Each number is 500 + 40 x the weight over its row's rms, rounded and kept within 0 to 999. Layers, rows and columns count from 0. Numbers have three digits each. The size before them is the row's rms in percent of the matrix's.

# up: layer 2 MLP up, 1024x512, rms 0.0436, rows 516-546, columns 384-447
# down: layer 2 MLP down (transposed), 1024x512, rms 0.0436, rows 516-546, columns 384-447
# gate: layer 2 MLP gate, 1024x512, rms 0.0436, rows 517-547, columns 384-447
up516 102:476448455446508468523469476482543427545487425487503508371476479512463485647505502506474476501547476514518545464480505481474512498523522440541488503466591514528452537525538516488475511567544432
down516 100:474500483575539482511490529506518528523499529490540524451512520527542543506479461540467520529600496488521483487520518468503502512515530544563516475572502521496498494538515429454525480534469496
gate517 101:492489508548513475530464481610504438439522552401439496486492464476506492599464535486561500477528422541472523452573479394460565519523492519537513524481526477440450537471477459512500443523532508
up517 098:473563473448469449507488449515518480541494503455505472518460446469497448452556535510434517557465499571495554528403536535546546484401468541504462455524499506483515510531587446473525477516501495
down517 097:499481515527555515480515487557502442458509537425333460399469505489444575451501504495476500476457535525612460529489577493453485449481509498504495455501514465469497505481547507510523485511475448
gate518 097:537589491497484475475479544558498518533475467528514447507533482476460523443468467508540467581416491518456484461536495485458526543480585474584450528466424502587535494551491437587433568478514472
up518 103:486413505437444524448481530495392449556454525482528511539431437453545522495519500524476412430574531580511474482431512473525459470495548528448595521463523498557505534546497496511530516494462482
down518 099:402525449507558522463489525461446428478527553476521549509464553464445479473497554495440520425516429504558550456508474524517461453434567567428477549508522527499501517506512507520566496547479548
gate519 098:493486531562474486562499489488552527484538457488484513513554423481502458482490525445503467438487453493436554519441489492500505504500453534506494482434515491470532480431516458544552522478520497
up519 099:470561588501497504423517435511522439485527522584497549491463510394536470520450515492481486471558527541531499480500499527474495513456454478485572454497497550533535497546454455507479524608520492
down519 099:481539477460547450484429534519441535520510519517539594413484474470542510516512496614497483534469464460528504489543428543563495544475550486518547485455508470482614432581497489520498517546451469
gate520 101:555544566554511417574414472490535511536465502541447466539471579512486498449498477534514492537470479434476484478441514512531485481472436444445457530458451482485502518505533549553477546512518496
up520 101:474522497468485473555525462441554484464515499522538558532587505548470503443552498536519509485563540441540539516506473524502498540536448460510570532589499480563552490498459495521511524464515541
down520 101:394499499481544537470499506495432521517432571554400525493519512498500480510429580448469498457547466449514486577507497552534546546505429519498438579538510477517443571468468484518548502437485579
gate521 104:493484551492491520539492542517505507469486546527442484482509470551467451453461483518489470490515455473511457473527505457483510490536502462485463542557522483552477506449531462485490543483520536
up521 101:474507428558525543504524552393558572470465483564463537574382511488507523534546494567522538519530526495446647545525465482517516546455462500485492519485513519444488461437530517586462529559496449
down521 100:553523411425454427525506458496450438539464510486540522474475512560506565470449527506476500460500454486492528446419480452469494409451497431488531508443552515453567491575461510450565514513487414
gate522 096:502501493436503475583586500497534485558445507510478491513498555522450554522443452483492502568514465442490568494479522511553491487493416524551490514431507462512541470538531584497486529492478507
up522 094:547493483510551490519554455455504474545571490518547416498518498531454559444502507420494521483518517495518462543488439550545499455451499534483487429475505502456495491492477542509572484517532527
down522 097:480515458495504510422530566488475517493550535460534565519446504512471416479443515458510471550431489489454486481517427558491543536541485549482503478484482434458476487457498460425541473445388586
gate523 090:511584508490563563565527533509433476514503440549460524530432525464558525451486520447602446496448476520519452504506614524491457505538429415491513561485514420478475517593508493531457478512497480
up523 093:503540418500524542473464485511497536488496466453567570493574473442466478476500554437465508516501538496496573501476554495427445471495493496478539460532445502521510459573429474420538510530518476
down523 091:471428524545526466422470506513470517491465444516508492507485510513555473526465459483443536428491536480526531526506503468526526479453536544484514547548482476495482478453516545430479503548556435
gate524 090:505509497523553491611503490487498472516411533474477454489574452517536554491480546496579505444485510503429473436471533429564589501520469472542471458472574522511546486438553478514499537505477620
up524 098:499565489489465570579536497443521450509522464460507480552544465487419557474530522532425484564478503484552468479467511515458529544505526494475525474456468473527371462509550485463452553516440532
down524 099:562529426449466563543507471502460441499512579497366471470516521479482501541478571521527497485558462519506418518531520464514455491493507550462493483511461537514451568491553545454452493531543457
gate525 103:519559638429541539501493480548476506464437518464462452479491527492502443438521529486504484535521498480535450538556544478599507560536462496536508422521559561490470469489472499492521504538493441
up525 102:449553495460543482529464513490528509507521529555515475494468557468419536381452490469531519531535523554525574522499438525489500527513540543568494472538531513485535552500487535481483478489525603
down525 101:556503427546485444523556528501537567465478423523496466541524476491508512552510504487468508468524493509462526503471533516512472522550426418537501480512508463440510493446515501569468492575524475
gate526 091:482433463522522451516419459465430539454542571525457486490466508523543522445413481459501530462523490481527487525488524499449526512552465498532486524508520478524502518450598532457501596441523529
up526 093:510518568480496489509564557434437406508453498520451478477549563459525439597500542489497472483571522499391506463516483429479506538470521449489515548524527457548536472484454434472471451540484544
down526 093:463483477448516490499432584494482555530483507468514548552496457491515536508470564500539500490507483520502455495525501506506504476597520546507463556474520452513472539459567570482505504511504502
gate527 101:469623531512503458483490465501509561527465463443451474470460461478538476507479472457478498488531502389467457507548513441484491518463416535434537482491541525545419528546551587410470499489501457
up527 100:555500504517523482451509464469461491563435475495528531512517530451449452521500512453547450533499474538468450496484515480507498544529538417496470420468530473467507540488533475530500479476503481
down527 102:550478474502494453541460481494554500438437565508470515552507448505459550513516511503526510455485543393524482459510459531465417558520515515515507549469511417509474503521443499544544542552500503
gate528 100:503517568496535438502493558509528537506539542492454489478538462501418469503512433488509543516398438503535445482436497413482463551509517436528458524497531512537502502433562492568471511492451435
up528 102:510520548478395504501479501566510428448476534508513487449516482499490525472557524476556478421429486496491533488574487446505454509513491528485468419485445512505483590464504522570410477451483490
down528 100:528539518507500522503453489472501500499498555547479456462490561573502478506470474486463439529581489518523481501556491435466496474509517542473517490553506616470453527528452513517533530603548494
gate529 096:474445507492541573490546497464461496557466499498479493547512521591474509495459491536505482493523543499444502477528556469506455521522499495554546575488503519474468504534601496490480491518497526
up529 099:505533460500512517480519447573482538557479442497481483511472460492553487481509593461481528528381520534517462488497512544490507510470520498454533505430512463478543540516505491523457476408483504
down529 102:493526472496563516443449544446526508530497589524463502511485431578507504553503481505497521500555517539408468420469450501524572492503469508543522492474523456539473528523580510501494464532509471
gate530 098:525458539517539526474543555450500523435576469580466456470492526543475502512508515525493540418503495452439505428483564468535491505503483389546458567446515504506503506471547539482535537454518413
up530 100:514444536484505464504517487478522589481486472506469514496491538501517542503400520513454551597513542460525443578521551483515511576449522458533514563441474561516501514501509557601582502495468474
down530 099:509445471506535546469559497458411489507458510492514479554423504451550483459468546533442461540458470432472486533473543408532536508531501466544459489422553471491487538473537496540507420484551508
gate531 096:539478581483522472414499530499564540483519523504497574498518587485533529526547512453443483430492466523494464520514495492502550498488416542497492485444461431470440468469490461534483553511477439
up531 095:552535508523520535514562469442446584531508471506483417556482477453558525507511560491482441520517515515532515500528520481401557535485488446448571520501500576509489516516421430539373467555466498
down531 098:507437469455551500532601550569483450444479489472462514421506562527576472518601492480483524502550613459552477614396552469462495552491478550565453528477479438464474564472554513588529494557515483
gate532 086:453507512505476476513434534506449474547476509553463533460502509499560472500494498499475516479532449466565540473498560520529532401465427473471504567425453439524477558501502495505459514489529513
up532 097:492482533503405494459489478508490471565479477504467567597521478556446510492458458487515533568509551507614557503427429531531498483531486537464504507555427472520535527525521495551551519511490476
down532 100:514528492427468549508488530546493501568501511512417523586515540484401412476557499567524424534525462558380503462478526523443567517537482480514548544395432453514523496565539466528487546488477523
gate533 106:521560570477534467507465522564522412498464522535460512507470538473552481530439431460589458467500561536556468482484563451444497540509472496547562573442446475532495486462517489451497500555480441
up533 103:497519579487504513438512566503508470526476547459479419518513494522499558531524534496568470450534485488533491475495559498512511476530445514546525508445491483538501466490549498434578521510457477
down533 102:558503498498450524485551472513493494572489592437570482472447484491468500523509507493481566554633460459480472537506443459521474522532453447525464525561541473488528516506450497501603500481534379
gate534 095:517525544450511463490493460507549503519460496521494462510528582494490509529498429590487449525574481559450538495476467463463473448493492439434565479523529486528559503429462488576470490531451540
up534 096:457470562446395534542512557538526529491545511497496520579438454466502452444483511435401521448476470476411486537478515487521477460523556531562469500540509539522490450502490471517532456498521518
down534 097:411443471450545512560483542507480475490471452461452467514504508506516473552457496515442528527428486517486547527443553469471539562514442446540529504557587520503559485561481460499468472540453455
gate535 104:462489558472458530594508447530554527469447568514433502424517502515464454514488506417501541506466520467496568456456474480511492523443466515481552556446527521477526455526533466548481549517510482
up535 101:541501521505494491498523429537505521540510510550527492473470476488520513497496488544518499488444502440508489472556562475491498548568545490500530447512493601443430516578486491492517521528474548
down535 102:432543492579473509535552436477427494467465476489511532505455405511444488551512549503573512452402557459453423398479541545572525503514559455460546561462551541499532545665517411444544470499486443
gate536 096:536489530580495476542447539535518541392548541472428484562546437523472445514490472406551501490463507522540551542522520426487404468517482465460578495541400471556565500417473514510512549471484515
up536 102:598516527529433522452510482461525517543545461521541489508511580476428468507533474475434494558457621489549541497519461595525521496502538488442494506477481516526496519523485517502551505522461520
down536 099:440510567445463483490516533418469471518530475519637504485444532548503550484518569523527460505500508564471499526499453518467538548469512516451425557448562484533473492602484465508466506520433477
gate537 090:505501481425593475498419498516471499520525545491451476546486504519568505523493539448476457540544420497558458482506486481467520482452519441515467513489556408492557499503565506434435509494470440
up537 096:494544509549423461489512523526395467503489455465496528486489540507476479485553492530574449510561464439489530451568517505501497442512563434509490468447508453468516471457530498568501539485517480
down537 098:479563504598531475514521495520473441514446506479599426494530431494534438464471532550575527543490550507525525450483445571531503465438519459519518504549489496567504458537479562493460451452555488
gate538 099:506578530472462492534558493502512502447468542485474508536470486493515501467480457540495459448472496608529511531548511494536528537410508444524510473505423516555564534489492505475466493511529516
up538 099:543500477511469478493451583480475557503459523452457437430539552468424458513494511498542506521496505502529513520478500520549501558501528487448537402525542554573490500538462471452523498503481475
down538 101:545404515566514459469514470480551418529562563534551518515476546411486485494501534476472488510517485418496522521515536559495464489479486473486505501570514481474437529507524474567487469447564439
gate539 099:444511537541526519533553545426601526433509466503440434528560499579542498431455455446507432474525490562570537547417490446492448537550565543453526508484510506488494467496471470490515486516537429
up539 097:482491500511536574498476491478573556498480526573470496495499493469473496546504516511478462496531489472508476544539560536489498506493480491467491579478528497490514498423472450502555397474506544
down539 096:571457535531519517439487441528478476508536502550560456493483462543586514509486490426559488534528477450524489476516514521447458492562528555464520512505523497420543539518460539536591556528534404
gate540 095:533475458505536486492476455578549591520527542472449441483493487564487441507509495496496518521467522479535403449503466427536475483459516448489478568486484529536505494514502514430480448367500490
up540 098:479424547446461518462416461470537445537560541546472534510557383487434550549498499423468535448600461508514481517552535484489527415485506477557488473482469569552509518440594479519445465521476515
down540 100:552505527529478541498505518465538474509534497494504506499502464392475544535457514490547476489499530510487464511487567438442470510410576494510438473536560511514515456473451468498487550526529455
gate541 104:500560485486486481528499527522493547489446543479485530518499499487478468423507493438484454482530500454561475478533468488512520507520446486457458523591509508536483523506479528527459507528563501
up541 104:531489508459442529490549465473554501467553529462484523502527575537520512495512487510553510562503520548461571538515523524493457508492370524422522515460512461491416507519516489568526435483464522
down541 102:530517451541518489478533498489436498547483436506515539466547510481572514589521499550478437477535501562534566492441546551498567555529510462509506492543475482522461532506451479475454490468501549
gate542 098:451518551477465466505440523562536479532457518463481515509424458475451482484590460490589526503428424476476484503560515502513492497476519529579497546485567467481472515469524530469397507513513385
up542 092:518550501447482534539551541463529477584535506449460526498481439444446479522521480486461473510557495529533481485553459502493489385429559457512486495530524445490498521482516505506494514537474476
down542 097:539494437458469546493416466491519638558612514493548483538498477453571494534441521495465488462562460503487533528443441461520490439481522483523439473562464521506465480467485473484506558500581515
gate543 107:513477441458537525522434399523455559488486464445496475422492492445477573439539525491520510531455464480553505477554493492493493533534427457547490516496457477507468490433529553527518495476482468
up543 106:502425492476488510597480517526510464538477496455475530578454568575470534484446564548560436507556570537479471521541530500486484542448451498462459414475501475520494500434493460510485440461508502
down543 104:472531486516418514493457514517482489507521572524392465586531518497502466478466465553487519476544504505491481511457524494484471448540479493464480535524528474423522577508506519505476569455575539
gate544 101:490528559499499473441493536518534427588579479428470471545430488550430558514488414513506523599518537505514472479557531522507479516553459499511466517459427486470476519527580461553458493478502457
up544 099:530473511497520464496450464476515449460507497472469473426468547477436496485566489507539474489483462549489532452517487505505486436541466454515439494530514498527522511454518508540481474516557513
down544 101:467518574447460506484479522519465469509534490484475449395503462470498440507456446563544512574502557500588507456515510460514516481522543411519531515531428472438524428497526463491484544565496467
gate545 100:522566502519494467506513433453469467486509519448466497467541565500539452560503505520581486512482471547471554535451500524510456478516482514511552489524512477485519520514453546492454521521493490
up545 105:493560487489418553518519510515532491441612485534500429558495503461503490475477428491522422522437468505540463500462609543445490541555548477544579507460531492523489531548521512519463526446473497
down545 102:470529512509494454476542526478526471511448437523529489557591467419524519491536494551474618545435544515484490476525534478440537457479476562502483571462440458516590476548512498542543520405501501
gate546 093:455507527513522506508561447555443442496443485468471494498510483460470489533521471468557505539514511419490515562531463513463542577547488509476523546518454536477504484475515570539396514533476516
up546 098:447485504528446484505514437452474505576437541541531493534614437482477506478445483463471513478537569538528504525489583527470548507471470491484597548476524544460509483541484528485482473527485542
down546 097:500578471531457537491469435558489478546493500476533473423509424495575489482483520572438483416478513481455501455517496452510528433508409499589425482454561512475488516540459536587574495528471577
gate547 098:507490515509479499493428476553520486494547484506471517485482505525454500533499517491469554500547469490488541457477502499498432468572470513485527545506540512495577583541545560522541556525421491